Part of a small language model's weights: learned positions.
Each number is 128 + 32 x the weight over its row's rms, rounded and kept within 0 to 255. Layers, rows and columns count from 0. Numbers have three digits each. The size before them is the row's rms in percent of the matrix's.

# layer 9 attention query, 448x224, rms 0.0572, rows 6-63, columns 0-111
107:156104113087109106114120163148186109152141105116106099116094091166125081093110071144145106121161173094117157126192078125090137134100133161113118131165190113161109106147054153139136108081107104103204152117069092100129129124111141118096096101127185153060133162092164144198155136136131137150113068117134110182112180101141092072059152130164
091:162099140100132135108115124140063122218083140112163109140140171144163121109092136085109186157136107183119137189115144154158128136114105169162143138105110118133132097138050094178148142070087140150143170104138179124151118204128114152116127125136135158101044154143083117110150155119118088176103128156117159092127135096128158157100099122108
109:106166114142102123112102143119079114137119121145146118103178110105134087160125186130125153139211189094116089200126150107128110180119163068119110072050195153132155115176148135164156164101093145126132126127070110113159149159120099153140091140127143150101138144152167118132136122133149140107142151106103193086144146123074118150133094105153
107:106081112180159156154105129130171093100155119135051130222138155146094111138094137180130103161124133113184141117137126101135113135183184084112079119140170054135132140107127106100131136149158106140122147137142114104095186118166151118093157121156155129141169191127034150110132151099131139054116114128073130146125135196147097132104145143164
109:125143064144122170138095173110036104169126123130171147158162108145134157164097160133119101148110107200093085171090108131143220148140137141085040121160129135128141131082147170136085127110119085120086120165148063084180131171172127118115116185133097110080128178100130098166159067105050141120121080178151181117112105128141111136111124092075
101:168158120122116169079115133160104136208116146127078106158085118137154162150114095185120080176093115106219077141170123134163124180152154143111119099072052146158132130096127122127125131150153160139148137162127030197125161031141112146137174090085123167118102154070121147124111108038067098153179125137134133135104118129117161163175117174106
100:095137105169138079119121126155122130139075136093056129178153118154167181105100148091113113151089123141094065123171160132129118126159128086115209074155117154091096144157113133135131077103186099168145107108136163094148093101079198127117118087119110132122120161098151134138160127107145119116098083093143191090150061110151118107129097113173
100:130136178105174109195113180145145184110141158114135142134148135150135144150134148119153117164130121076148147214125140113165136142080113141114111161157149128152096151103146115167140083023109122109087146163120147135092086095133137111073164158104160103120055118113092147145155084093107099134066154101144143134120197098086160115121126133065
100:159181073148106107129106061131193108123141143152146155098132147180129069128138162078076147095134146153122161147151140133103102106129122118122126071115152133111115101134126092136085185106148117190108074122177048137184169133027119085149118143112126090074170138169160133102119144214121149100147094140088086136119094142174145143112111110148
106:124167120169131109111129077136156178185193107139111133160126128121138111127110119125160099070142118140088129134098116135155059123151151104164103143132187141117113148141080101184009093121130177079095138122065118072172151111151149114088147167130113119155112153109106110129115128103146120109147190184090124151214191094109197097119092117093
108:211092140176130104092103157105084161114143116123171084116164161127139086138127159148126159120124079177161078157143074151107127119194102089147116100105079126149121124156100107204167116084168116080088151110152166131092074174097103092143128147137108089123145093056107086152121159099075146086152134091113145111097105057164134132083138105144
101:077144130130142114113096175087086097067066086122125097126153117187117161103149097077119173137122113118126145096143110116161083112165147138117164170106163132133071120099145136123162142089112118098103154183128167147178179154126124150197150111143090088132122128115100178124108159160096119137069116092132108137155143126148166098212152129133
106:100125146178120073144089141131081109121124128109156139071123118098118179087120111178124124160161169118160117140115143120147156114185129140151174080108152152120093134096146163135142099136117111125069174114134118166213101123128125135134121123152098140122141108114154100101146122082141134153121075093118101113125182109116099106126122177150
103:127100133132096097176104110121115153117155100137143196081165110106177097087137145059089108141133156184107130105114077171181129129114159117083138096149146171128141155088133096112116149113102093138179152102136097114114086102095183147124130128053093142125143138110110126131137152094114105185143186135137130115153116124169142151126130151112
100:142180127112152176087148174110171131147110130146051167102118127089153136109125134142115131047084135077078185172136122134095157123162085110102116084130160084107095218107109121070192176093170137198107137104131186168134096098134113108116116140141120172155128139128150077137169079125106076146146112074124127196098126133166127145138108080138
102:129113114162159128125103179176116134166136135078127130177212141195065134175088171180170123100096160125114150206080128153160134110082117172113141085153136121132095103080100164147177139101111085151157125139036157161092178124157102124087049138139090129122151102116110193110122133096174100145133126107090134095117146169116093151110078118111
094:153097146082093075097148084118150137150076127165130112139172120113114139104147131141099065121096159165137148080183141096150101124143154175144068114184150087134114139145125171137187057201152146202183119141151112114081150167131143158137133117128142078089135129133197086176141119127100114133106151134079164153201140171129109125121096154076
108:164146130119114104143069149179166137183137180115164084179130076102119116096116155110162123110161119073060151108174149065065153122159089102098100143160077138128114170144142179170197109132047122139146174080124070145136152105108141054147041144120120113123167125155121093103114110162166089107188131130115137129166174162102146144134158096157
104:129160124171101127131147103167178081065140140122082120153078104135133060055114132137150174123155108130148185142186061157131092099075153133083157100162154128133146120119177096140171174179112110125174176110176135122178141126152063112128154149132122041156131122092106082138094100106136154167141159096126208082157101125121057147071112167114
108:143154117161177106147108183167144165108124138139158100144156178111137208116103175157147107103114100192174112141157141119081135119124113182094134169038126066172147129103146095169103140141114083085122113147091123129134153049107174154094136111075150130142076157155178140136115161152124091104116075137109082187156142119079094162069128150140
105:106150134106080115098171129113148205093156191163141121084138122106109179159076183170150114118133200131157127080122086129090131106101120122155138142181091107121194175114103121108070156163094088137140139097125147143160187116089172087102020140106146121102147157134118140093176147077155163055132092126117158073136133087138123135128205107130
105:154163123114114117101152089136135125135162154129141151100176155149105156165154113192150148146167154145082127145170126127105096169091109121142117123105117140111149149138115163125111114141140151125111126145159105161123167091105149118142157203129075147149126118167130107198112204141128134095143101129140106097074096188101112160011111118157
098:106184143064119161214219135085163179123183087142195169096169072165130147159120081149124061073126132106124099110162141112128102138076090128075145122131144129118098164107102081095186102192120115115128148120112099140140101190165103169101103125157164126117100130120100134105056138119148088152124157146118136128091116147147121183142167149140
107:128144136190152102140164118087100114166102160147074134127199144144113168150157118189121093133099119149173185120127087099179107125172078116148120093114108068148133139146096118147118044061066116171171121167138087117108082109111085089124181124135156083136140130190142096090096125098147147140083137195168111142095150087176120178161134141179
100:115100146091086093126076143165151167146142105168131150169130050192119178101175110131115204030149102131095154097107123129113154137052143189184133136158129129028182109142090076114166154161120128093057105120171074107153094129148160129121148128111164131096123167134103136120137138069140206102125178145141128087134103113149136163185060174180
106:127134142157181136137149125140126116122142115066129082085113158091118134150101149159172148148085137151155143146136119141108108142118126127137121111145066085149147100099120159081145087163106119090085119163107117080114061141095143136211195064142138104165154110078097126129176190135082064145095166106219143156107120112151117142124131104092
096:110165131184152153137150117121168105170101104166142104152117155142120101128124143192159144184107077148137114168130142148074091162093130120127080109112132076100140185156103139111117164197123099135114104096136138109126153098127159209149145135085146080118094155137109106121132111110147144216148113079120129147120157138087092107143078126083
105:136143119201116179133120174157128128077110138092089049180118158122163098153173154133162159102088037207117121113107124100132110164116120124094070162093108156113131103120121149119157141094113144128081091124086126155108129197185138131116077109129106098145152142121097136165191129194119100130194167097116128098132128144143125133114125116148
104:158148169137081093133152136146132160111134117121149132140118124156101120170063154169154132124129094076111079177151106168114160070043102091150134130157140093141176093171149196191094176197117102128203131106145154115120103144131142132127147121117087071120134122137173068119080149094138094057149099136075137197139157135159097101118175115119
105:168150167122066147146133107145118147142084124079110114165129130163157137123092108135150057140207139124105111146061126153147107121125117132100166127180127156132129152130148125094123133161150108155175169090125122114137073142081145133138159151130120124159132031114151156117140138153159137134103140078074115092185066134146139118109088174170
106:120092201120129148126143163179104070081058163116190094141139066065093178104146082113143136195123122131114109098117137133141127160136136139078169107124111090152105154150148159130112171182101106141138109144107101147121127171171107103161159165136101204184119101152135203113061126146112072073136094129133136208050133125152130170116095106111
101:157100069134117149155120131150121094177141152163123088175172149121170102141155124181122093155182115153126086102134084122096148151108134110122131165120082086156140102119138130141146112136166122120079136105093145106173105095157000123185152139085105119146128186166152186093125132161148179122122125137044085132161172110146086201174138202133
108:115121161130161155133116153125129105137139140033141124127145098102158108140100103122173121130159142151121118154154135103127081181175165102111062141126126160125137153097174144153160180112117141113142141173118149181120177158067140153157173117120110150169134126096144091154160153048140100129095155110093066159131101117147155175130104122093
108:169193127156123142107184108110072127183165131151107106157128114157121122137138147146118091119154110137165132054137134156077154162171167139173069133083093121116068109109127134133107137130056192124120131133119106106177148134139106113165157150125129088137124106160119176086101057108127166151179129159124189124125172140073133179127135142159
109:120142100155123168149123152091184164156100113166156142127101115152087091143084152119134166101192143147115181082127127121117169082165171107096095122114120128163170147098134143104118121057068084138100154171103135176112060177076193117128159180083140178131039122145172112097108120134119113150146127134176083156141071120163119156134168159134
099:118117120155104121153068114036101133146109096104137062132144076187214157127139184109145133072120132148077206095148087146143157097169118121117090169113169166166153115141126170101175137121102108177136179137135144109137201122124178138156129110153141136142124111149134126105085143107061182118143118178132180129162170142126174169141167116189
103:152136122100066137078099082168124167103074196134110119093089125176121132127207117140152138121140109113188183103125182125145065183187116102155137131112157152120112143196134116124087101118165121085119070164152186152092135091146143192111129132109107130142082105105106149157133163094108084129070138096117100112136180080112142120123143136144
103:179094111153159091120148112080166131125113105149148136168100145128138125160109108139126176067087099042146181138114068139115207155089087129132110124125143123117113183103134099176119137122202101105147112121136097088096110076161075064112057096089150100194121169126133123104088139192189216173131079115124129116137135077088126145131188102118
104:174126070146074147116117089132124122081189159125107094152177078150163182090074095144130136085102074099158132208107145143152095169109123154234114144077152181112087110194084120098055104134076084148133170081177201161133106100121155113115096149093078150152167158105146121073130111140137087166137136148120082127057193178110164151122130113130
102:163147160171059157162061106146106151089136119129122117111128101085123177095169060142112123088163121069155106131132106134103125111139122089122073156149095134115125122084119118105089133139187146107180110115099121080106205164179076142085109129182188122090115169113094132114160150166136134144086117182136129101140114150099142153109087164131
102:069094165162147214152132142126153161161160140171156113099132132180121138146126117108125088102087173123129141097184135088127077141117145200176183132139172142153118147163128111140181161119150147117120040114208113132140103137099090160201121086184127133116106118145126107121089154156119142100150116175144125130094126150112084122113152120135
109:108135141162131142085142067213057144108047125100146109126102107064145106079127097131122147082158107147176147162126133068159115105150149133108096140168122083148122121088081110112110117149118110093097212127119097149153167096086121161148122194162116109059189152099128094127084130115127079142072112165173172103113099132137090119119111149143
100:198076194074147163176126124090152106148097062115117121076128135185147118143130092116115163120096161079096139097134158112153131108148100158094101110103066116172151173124166115081128176053179188054138129140176141135179113137057174128179165045189101060101145144079152134107159116118065087117113098132127104187121090106132179160073102138112
102:206126141127145162119141116137103080133145118041193140159120152151043123145156091066089115098128143166085126138124155114124124142081113134065082156089117124127121118099083070153164158149139071135175151164114083123065161137122109106195160141161183116150112121107071135129150129134165171094115080160151172150130156204118146171101129061115
098:153150081098133153112101153183165117130157165105144119119141103090131118142178116151130151105116118131209126057116150166138154063119068094102087107109153093158105118096112136098096121121077041143179144128130131120123107149148134194098188120132142138150146101081094110105136120094056171129174133169119120205079127100200173115187186131145
105:147137089166119103111118111182182105129100151117166129094141133149077171092136099125073137093135120173148100136166107100194162116134120063145118161113044123098092133162113150168148096136155150161174146158090125063179121090072138079193148159184150143151167144118111118101130081157166160134177154129109083106166114144149107134074078043081
111:101174177167121150122124158120095153105124099085126122136149102164118095125076139077101126179134127081150185111108135100142157080098119116160121108125087117113119121042167206148153179072147144129086088127150152127093153152172161185115157119130134086162129159097137180117092137123128136180153142119140188101083119132171138082116134120055
101:090103137058162126152125096101083146157155115132145059123157093152084108143155175123158144048151116122114121148117147140111133097123145178154155079088125114118076068134121137118100057104103130133139174113073144120166115181052108047094155071138111194106125186137122167092084119115178128133211109123117145110137133167057060121101113159121
104:120141140082151138084092147129151105070135102178137115132092129110077128156101160117125142153128095125131174195154196101178016134155086062107150143157141109137081082114141106101176132117137166149181125168049092106088150113195146106137115207122148099137090165133135132098107095122158161134153137127092168112087110132137122166137098119199
109:077133144158104136145153189120131112132139086082155049119137104165138118114138053103149138116106101137130147128034136065107071089178093100099177121154086091204094093118118181137168095189131141120041092124125122061128137109104127140145148118060117162086142096152159116165155145071128188041138150109154120133134073109111150135114118137151
101:121043155133183099115124074094137113151159142130090139081116098136140090085148138126150088130192115135107079213097118109086153093141138170132181126142159133093126107128131103124153113086118204084166051143140174128174214113156155109146168100100146111190141122086111159120138140150040144102186178172110158097119097128109110171138112182163
095:183065064130083111187113111129097132121142165138137180164143123130135010159125143105147163097151120081127155126114120191147146131053061140103117143121103107126150075132159121147128153126135169118156131196114092099110134118093145132161094094095144093139153108170173032129133089135099114058116180146138130149103120168115122104109166138174
099:150110118106155115113123140177118148178182140158137167132139183069176103082136095166055167121183134050179135128085069170109149126140122157154112098163111139189140082161142158099083107117202153136124131157140096121138141120186158141112125125108129083094118117150148155118096130081090140123224152168155066139109128121178093114133125127107
104:129082051103113104143119102112123138167079107128145136166179112160171066157154077136144159122168077097132142164159119086093104113103130141094114174101108118122144118125183119110158049159115093146084156193096104163169137185105079160065141138115124121158123123081098226152097190078131120134169120138093107074120081107137110092120145132142
099:111101126113143103112159100131117118143132061123098161148148142107119113147144137154093146085178092146137191157166151144176140132148143158093080178114164144156161094133156176174140105150173108115151151160121123150190145134160156140151091078146158085104206152135091172143129070139154114119114103133191144102205141178126060130165155116084
106:140122122186102087052167193087060097113108159098161111038135114113171117145108131097125137098139159113115138086146153103137165147150146088091139133141130156215141145102111097135114078160183111100179146182147149121092139099116167198126123160109121166105170182051132126167126105077102083128109122119118084081108148101200206136105153181089
097:154143143105098098133135166121133087177151083116143119186112126141161075132083101127118109109105153162141157110121140100120119131160123156100140161122140120142099098104085138078139106156156130125139114132133127178137084100120214049185153116128068114111174141090111138055166126116073123142104077156039099140140102110123136113053117159151
104:157084160077099076130112170081086111149080148132115160152108149089058138181063111100218168115130094120100140054135179096117091092176139103175108144121191183120179129141139115110019120130182120192134149118175181089112135087131121102142117086146142080079184114155127165165144099101119099110178068171163137153120140113106146167129159164106
# layer 9 attention key, 448x224, rms 0.0589, rows 6-63, columns 0-111
100:137118093173122125111133134094122120113150102096162200116131145159156117142196079159105138124130165103132165147184097170156140101140108151124062164079119097168107121159135130112076113117098133159128119063068131114104104078146100085145135111078128134098124134108149128153119147133118108100101106166107109158110129156148140071128138159127
091:102198172121087117099080121147136147172100098100140102131139178184138070133088119134139119162061152168111116095108087116082180171145117135138148142067099111113165138109096108111122117172131115102145147114116175163067099162113167110126215088079094125108140150098078190140115114133153134107094112167131115138137140153120089103145151098114
106:138109198095131159121121162125120169148184127120164106147174176153108134101094172096141159087120186146127132164122111098115097190075137095126114173080132156172073105033113076124199134101107173140114144156137195169110098175112098203135126089090128156127151132087181101122145138142112219111109182032106129136187070124109152139141132162130
110:168138137127139081138097148130123120130120119133109177175118117202120100155148135131169161120118135108066097168133141144162153118091108105104134169113151120085109107112178140146093107175155183117191141112135108101085146109136086087116088089127102138164171137104027147134118195176146126072159176127124082086137163108126174116162111137169
109:129130139094128112103143088166096116086180131160122151161163158179121161166121151159163169118154116141129088151098065112098155185104149110194091080116118134133127208174104159135179103156135118139136145152145140077186188118147126114164160198186155108143158175158176165122077068153124121148082101097147096161173153111135108147132136144104
107:159113166150097144106078093120136127104087086114081126150109068117168164035112063153164106137098097172129118190130066158087050099089156152093148142090119154121104115138103102139118168120144170136088149128111166197130126105127109120120122126173111140107106143125159147172085103124129079167132086158126157132150152118151127152104133122146
098:106143116119111122164126154135118122183056108148116148128124184165149160120140146152104052135178190111194116166174106112106181136156134096119201091141148124174095152121083172175082120153106064196124090105150117180128087054150114130118110135140124131150116133086175104124121159116102110103088059065086139095171189124161101101141082151144
103:100107171102093110181146140120094148083102140132125166155056076104108132115121148116165129113236165083118077132095168121158134123128093123085168172124103130138151085138162167134097170127126142155086121179081136136057094111140134119092148179177130107072088195118129104200100117049162127100113185161100146126136121162101121058164161135130
094:172085099134110176121147125128141151082164152136127114090219135155083148134098188124122115158080151200123181105137086146122141148152100091082100064111162115179107141119062082156106135105099114152182119115153201150148149171150161099138127082082086154114126125128110157087085155097109117154113160131083142117168189156127151152107116141077
105:188139082141171190110149113079150164122082132123124119132113112110092105093081139172123105125100118118090170117094140110133173062108109141195154133100158156212117126169131140145076109123070160169144197163149104122106153134113127132114151147227128095106124137086151075107108138056122085090070103135132079127138110137133119021134139143113
103:097136111195123115141201046130086192163157135108126177146125106100155116122182142145123147113121154172125068105144105120156095124162093153108127133118052114206094075161108089153091098153151055099109144127159191108116126133141128102122172151104127135150119102120108127159155134153078146144148130114103153152190080124153153093138089131152
107:109121099095152128170081106142152115116084122116113124097090123116172112169147075040088176138121144134117156067180141064107127155109126088058136111101136194112133135123191160137090172154130057123148142132114162106144156166100157121125104107147070122107139149095071111114130137122201071093133160126125146166104115069180076151140166099106
099:087090107151158059119173115116057126110146089192122123101165087124193171108163149162097113133123117167153093123165156143175109092146110112139119215171146151140194131113137184148169106171157126117150170153131147186169139087123143160111123112176062108138152080135111139093155110095156113089158103107133115100119098111100093133123161152100
097:169109114103150057136080105119121147146161122075140132129138137083095126115208108185107098083102155141121131089061075096148103155117119161136111159115147139109135151088127122172135176140132159156157115128164160132154167065169078166157137142170169147088099107141167091135134138138098079149103186148132122129178184116104071158130109114132
100:123113157107135137109113189176138155104181077109088153125154118147140160124086137107144131122071153115041121153138157183126061159149087134202104127122130131101080105190092077104081129098151116182144109066174176103140149095207113069113139098170130138116133161128122080161172091110133100127106083080103185119152100179101090180163137098145
100:133179170089179181169155153087186117134161130099066161115137164139095089114118108099106083131146181138139136084039134169178112096109111135119176135152152134163081165104166162140114119132105147087141122140144070118124096153157087104115167087200111119121167144095124132105116187086177114088102137140126113160130122134165169168167120102072
097:132162144135136129085140133115162161109147192161184146103114092141155111136134093068091091136157164162097087127176085103116100088155130112158189075141129138159151180084159154049100082183173121194168107092129080139134128135106215153068107113105066136092075095120106123135156174117097071106108138180111156139174143119148149149077121129083
103:128204124134159084139128141165079105148151133082085140138196128140138128158111123125173151115140135134182157196153151176022100129140126054159146108088149132074147112156201129104146129150081074147151130119064097144193120145146067123160120115058153135117130116128170076091155099070158154139169160126098112156147171168130142102158095127133
101:163130154122156120107134057158156192093118121143088129142137136108157127131133109125155151134152156082137156190091110156154072185141147158095080058107158125135149073145118104112137139157154122120133140081144086102136082118159064140133125139136229092145088110141138110129156199151154113113101146123154139081115142130178088193083146073153
104:189186107113151150158141157166088076107115089107185138137090179086123094096093096141142116155154101096179122123114112171057141084126109105156121125187159132137136097150166083196102141095134182078159127156127084123134103138134139138127092077157108107165152174131123122157083151127123145131196102101143170154125122157104087148081113133098
101:126139130150096149158161090085111140083102205160053218104183090058110176121121155101121063101091152167147099047115122097118138139105118145139098152147119144138105162089146085096167070094125145163207146102176174083129143148076158115104107128126121150139053112145148180099145134103136132142143133117193113118137120154072135132080128109103
106:076139140110166071110101143138087141147107063141081088051080130188095103137109092206151158176201137139132188147128179062135134113095099128100149129102095093101125166125106154071110124172161130145121154147156126138123129134135133163135200177125077131123170082199109115133124142048132150151121119095075153158136123128043160158104131102160
106:131101204118136195140149160063138217093113121105126178089166077140150139072155165103134065153157180051123076100102150139132154092112146124146201071126090119094114097121096118136150079178129170123151118096087114128122156105179134182121103118110149125128139148081146180129153140098074138121112112112104132102095112164049131131118152139151
103:148138094163183127117112086162189165140136117150193143127099094136141190132164133156096077087125090159099134108098139110149128092132152140181177128139136100122116103167164128078084185171121137160139126107096123049134083102116111091091161118108071115125106098146106077066137096120216150193125137107130195099113101088163131114158110137126
103:120147070110156169118156124145092129077129132136133107093147103144153138158105106092102127128091079106140093124104126127186137137117119185140162127160178169115122137116139091133161101197142103079068103146108108071075119094125141165115134136118149172131159157094045129106153080137128117106093171170109146178109070133118162156118136161143
103:082134118166098150096126117122135119071126116093140096119162102093046109086132094134178106125157026197109144093157163090160154144126110168120119134125139080092124082120142175042167118146111187139096084148142108135120064140151106129191133090133041098124120139145095100184101115171111121163107090092230146173132169087123123113160121124118
100:174119142125100167108102165127159131071099145169191105121190095174103140104086143173080100139157127102110134132086158126075139139112024156164117089104196136171135153127136107133099138119134068158158148087142122179100145123100124142121146135134158121108104131174177142140129129136049096113188090138128103177088102179124129088111169098164
100:099154107188135107117157121151132088145169173128132165201189146144123100144096167153125122120149131181088159130115095121146221172099132108125088070122111164084143096189117104111080112113037134112140135118117150098197119126166160069129119175093122057126168112111135093136139134128159101136137067123099148128127103149139137143121190137152
103:141148191104139092122065156144148096073119091153118156084065148048183092169128100149197108151179138127128042087121146093107052106165116112137113190134135113148134159088132174123138149172099149081148078114147107177119129072137150105110084088112158134099079111143122143048175145155127158102164131113125136134146113117187158122133099142148
106:136146170157099140111117076127153167159180128118151094070117168113109131120109088103126103122095104152171056093065132133124096140143157060087193088137054139171124101119091125155129095100120106127159074176111119136132158103179103126113168150137142089179162144136136163082119136118071115090214103130145176101126153093170172045115115164120
105:156159108108129146120113084068172110089100087098125093126118088138091173094122121137138088140120100166131106119136099106139067189161154112085100133147123093066135106130149161123181107137138113144187137121130190153084081142170145095116049154081097107183160139108141176157121062158067059128111164118191137130115064116179151124132124152139
099:109052127056121093111192146122095095099115166120126127149134145138149169123135099140153151144091109125107188091143155164120139123072088134164138190150124115207081113135099157204156115113147138090107165131094122051157100134166187125141125158097091069165096178138159133103175090098155131130165091081123109049176147104122133176090052132144
098:088148159140158088146125163119099121115131131126098119164096112093186071120119134143136147136099137054047131121157134091136154182088183103111054105131084132139174103108127105070137154141185100117136106170167089125119157128148121089105145118160087197139216139112172074203139133086132095140175077107164103112097130107117135148112127136145
102:120164097087117156108120107104141139102135141143077128147163115127139143109124136099197123109136123107185175116135112104094100132096144185124164128127086082209097057130115115141138102121075213171147090106092144099195128138049173157137128159159084105120159112176144135081135064116159117152154147153129124137125077139134183137156105131132
108:093120060159135101102126135099059092091154138091091065161170170134132130076123130139217164128160138119124149098134123117117106112136190114159136144097193149193110108136124139165189161152119115135106138150114166123154165191143115086100131121152116166145120106166131088104144158147157123146161129166111102156139140186180172113188178131118
102:179109115137104134089124154115143133148121145096101130093162186151167133163136128124109108104077135162137208141138120083109118192109134151124149130131092109129142082087134145128133110106084126088099146121093167071161195148144090139164094148195108084110195163124151125127111106099113209115129123165228097161138127170126088126130134127128
103:078161091051125205072069123135137126095175116113166054096061164140176108148155048124108104131145163124106172106110166119104139041112121141075108111150123136096168120204099108080127109135173093184103166152176117107127129134115157128119138127164146095094129135070147107124147166086130142094133148118130097128075099096098124099118093109147
103:122089078113107150157112107054110095157123142118181116125156114105099075154175149137193115119081158069098105204124130112128126129151110181170125178134177114149143075101119144120154128152174127128135118107139169072117157101125147133164156123126188125143166144139094101123120153184120181148169037079165134154109130086169094147113127176136
104:107165180078038173150105098156149140108091127154104120121164123163178136108166150167122166129137109073111133095055106119124123112140131173178126120110205113125122148170092100077050169122101130121141105155198192152117142142146116076044153174148100146134110177125133152175128144133066137187136161086116117140067108120140095100116127126174
099:109159156115106187135114075131112138062114162109120122161123141132139118126146131142136086134138176153092110150089089134126095108117119165129151085154159163112119162147071103129170090197146158107152140001079152064123124157093183152136132119190147121076169130085112102056041100090140115157069099155080105139112107096158126110147159146152
101:030090141120109137126129146120129100169076147113096200124141116194124176140094165153155088094113130126114155120197127184124096160090125112206147160126179136142197115150163105141189158133141145133080073137100117122159066102142089155169105093179136156130125130061139130024094099126120150142146126141113169138108126167076156136121130137120
107:107159123147136093046141072213224071112131119138168138145135134076126107134066126143135148145137110158118152181136139116143125139098144096092126165134145081137167134160135038123102104092146056195173085164112097159134143162138110149075156143134094107180095189201151119105093110116126124164092149163188148104109093101117079100121114118163
100:149095110119165078125108161092102103121093118065140134136085072120111118142112071086147106103134116184148142135140122184136122162151082161069056127102111076090112179149134117131123123136168160112168077119144154163145157145161170108108151155118092153089153120060120174135098129101150116112083077135158207067111165179150153198099091097087
107:106144113101159112089112117154116137075101072110129137142164174131110095125100140131169120088170129126124134167124148152144186108113181121064167105139193151154110146133110131095140169134119149137112108119087085135163148139149139125162140095152117151157218160145167157140111091109107114167153174138164188146183109114149106096174076133107
099:160089088119156154118123145105108130093132115122115117155152131142188116105125124091173125106153063175137155133118097155104095092109133126096102202158077133148113079143143083182135055162057061122121098119137183108131162118130168181087060078083097120106150026118150158141119171074098107174087120127181133127127132017163130064146159086135
101:155128120129116061132170095111177163117107157138145096145178124121138106146141117181135130109137175113163128156179050118181157121230158169173101132112115165051100127122127124135120120085169064117133185118176100181142107140129093148135112113165089140115100169146151155118079164149190047129147163132087172125117143081086095094081105104111
105:072152191096104192120129165161125167062121168153077060145119100127112140112148169123122159126162132179126129141138154082099136156185165124075153203110152128161200111081142114139144132095070133131136104104139085093200145186124196072128148097145172174132128145180096152106134140088132126119124149113071118066163168135184145126162140079108
102:112164136143149138151178170144151083126132159152148108093221163191169150093170115124169113066168139105132222156112175146124122119123118150153127110125097082126177168093184162140093111114129127171151103111121115108111159146133124125098160110089113140125121135096189196153162060164195145125155125147082118166117146133138147111086131115113
106:149182177094170148046156124148109134133106086159174142147188143083099133126145106100177099096157174137120156075119152128132141152131133120127092108083146150116165104102202095130159086115073140094162142044137121078118142089142099132138103176170148083164163117138156125184123129082088132106113132127115084106184130129110116180169086134147
105:070160111181144138193217178098183109118160075174084125073103103152143140119152072165157170180083087167127116137125079122083129111184141118086075141154115089173122106090169166095125065125119122045148100135135095102153164137173130142130087177174129175134148154100188151158118130140084181104122136109129117170163114107103119103114154084084
105:164162132111116203064145145128117089126137118089105176086122165105094194106140122076118096078187165100131132138121102104117147108121185157079149155097088128125124140069142155200130178123091156137136100152126137141141160091137171184201164086110113064165144106101089145155086114140143123059124105141130121120105084138093129144117103100133
096:147132122117143131155145079133074150148082124113105115097137135072133121123088184068141112113149163119107140080078151163081142156171138139099126109170171124123092102078133092079125140099100181129094092090121141127170095164103077104138137183120107125124126088181153178123118168120107094126099107131073130157140178127168122172099057142163
098:192137112071068137119167115104147138141180130198070098128137144162160137107128112128068132142145144124123178035127173165080111055134150156173101091122129125096118120131161168123109134116186176153114055134140185107136032125163172119121097152101127150107068091168078142114088132159074148143124152161114094163135094142103134165121099156110
103:138108133126143066073115081190161128198071136144150123100149145204119130132143101119147116128127080091097127131116182120183114101150145114127096128135067109112073156107183138137128169130113161142176158126112134135110157124080150197148102122143093149146148111163129178149080112146152113152104101147096089153111158161144119127108186131127
097:142101147098138052143070165159186145127102083164093110191117130130103067122153157112114140094140128167093140172183093179124107136123076179172082092137141159113165134153152197136122128147123143216175123086144097121134145143111125154186076080181121150122150140134128128091076157173179144151106107116122099128128094120115087136126106166121
102:096095087161093107114173147162121141123037126198107098138080142150178113109163095130143178093124111100185111133158104107121160112145141084130124192052093128148065156137159111090067110150100165161119135145101148123117146149176121109100081149116165075084144171108125094151109149128110163140101130128182090064111098077138092109061117160123
095:148169115158136165112129156175127097104131085117120085145080096092179129159105086075160127110080107132170134078110073112129150141130128077102129117131121096103146135084101160096149170122133168128147100095133124170170150100200095124197154122069166164108101155096110152126089190158143112190098109178107159069119146132060100107154102134141
108:128152132075116129162108142138193124175129196133136129130114122070145139147136127098177176131098096139068137080098132124142105110110106128181083160098168157113156130147102177100143091122142084163140133048138100170138099117063150095091142131083145088132158067139183139144180145094040108068136117114170107141107092080080125150092177162088
# layer 9 attention value, 448x224, rms 0.0397, rows 0-4, columns 0-111
104:171117096133106083129151139121126118148134092130157065124139207111150171149133091128114043110134102164155183095140092127163118124132117150086086164102150181146181149098138141153206131132138142160135121166084139075101186132148171086143146127113140152082131065148154154126170093185173133143166139155096096156127130087099086088138128146131
102:104145168169085091115122057130169197187109148143175176068173072160206144104114126112140155167133143123130128108070165097120139111075153131071080137130112130133054116091120111164065105130113131123136129189186179115142134105088075094151120099090134128125099132111138124091111151111133138121122135178167123104138092161112089115100112105121
109:128098107132138167112106081131085169095191150133115131098119126119129089122156118103134136147130151162144142050123159123152145121159105139090126134089083127167180115164146085131139104098068121156109183178118119119088141165115126121175157104105076171097199131083127097152132158137110157102120131118057112147188127121077076089144177151140
104:110133144135134145172180160118079159048134107153104135141128135121101115145166153090130102149123162154168143089095111093146170129112195154109079163114141129115109050117172131165136108136100087069139155147116086170151113165091161107115131178123176119109161148157117129183199139134115109129123130090196168117067075108134110089128121097124
106:099152166094080076114169118128066125116209136087112091120154081148148187188106126130155177147120111134140112138164127134166119123133090144189132117185133176101114143154135105178185081150098179119133070175114140154153158122126169212124133136154112125141145206095137121149129100156103150151133138114099140182098071174110095123164073138119
# layer 9 attention output (transposed), 448x224, rms 0.0471, rows 0-3, columns 0-111
100:112189095132114155151125120138179161167143158134083150153166171098115135081172171178107166147162160091133110099175209145101143140093186158138123136079118096128084080127157143154147073158148103139160108098124099117146110139121120125054092074104173126119054083098135098060136175124144124107146105177153174128127105104094149143125176138103
100:102148060091152141136115118182097089089164087123155105117145139096130083135164183161115112085117090123037095095141114131099119103095078140135146083151212188119146092182132158136154097107184035100116125096087114105055142080183122111122100143114115135179114178133071145129198108133148121091132164104127124065101151117183040096123165168137
103:142140065110103187134213191102123073132083136155156140093143138147183076164153203114111150121061150138160136137138106129076116152135130119144157112119195061144098118154120092193144166120159099102108090129119156070163147138128147161126124065152170043144134132084095156096194120192112144156148054185170094131147139122144110144096120138180
102:134114150110173099132145113182147059090162122118119145196127152151154113127091173085124138134156083099090147133170158103119100082059118119102102099126129111071144176133083128101168103074135160182130108115133109098126138100113131113092202106138144184125089124119188077099037158079148160117115088170095089090152115141146129173164147168101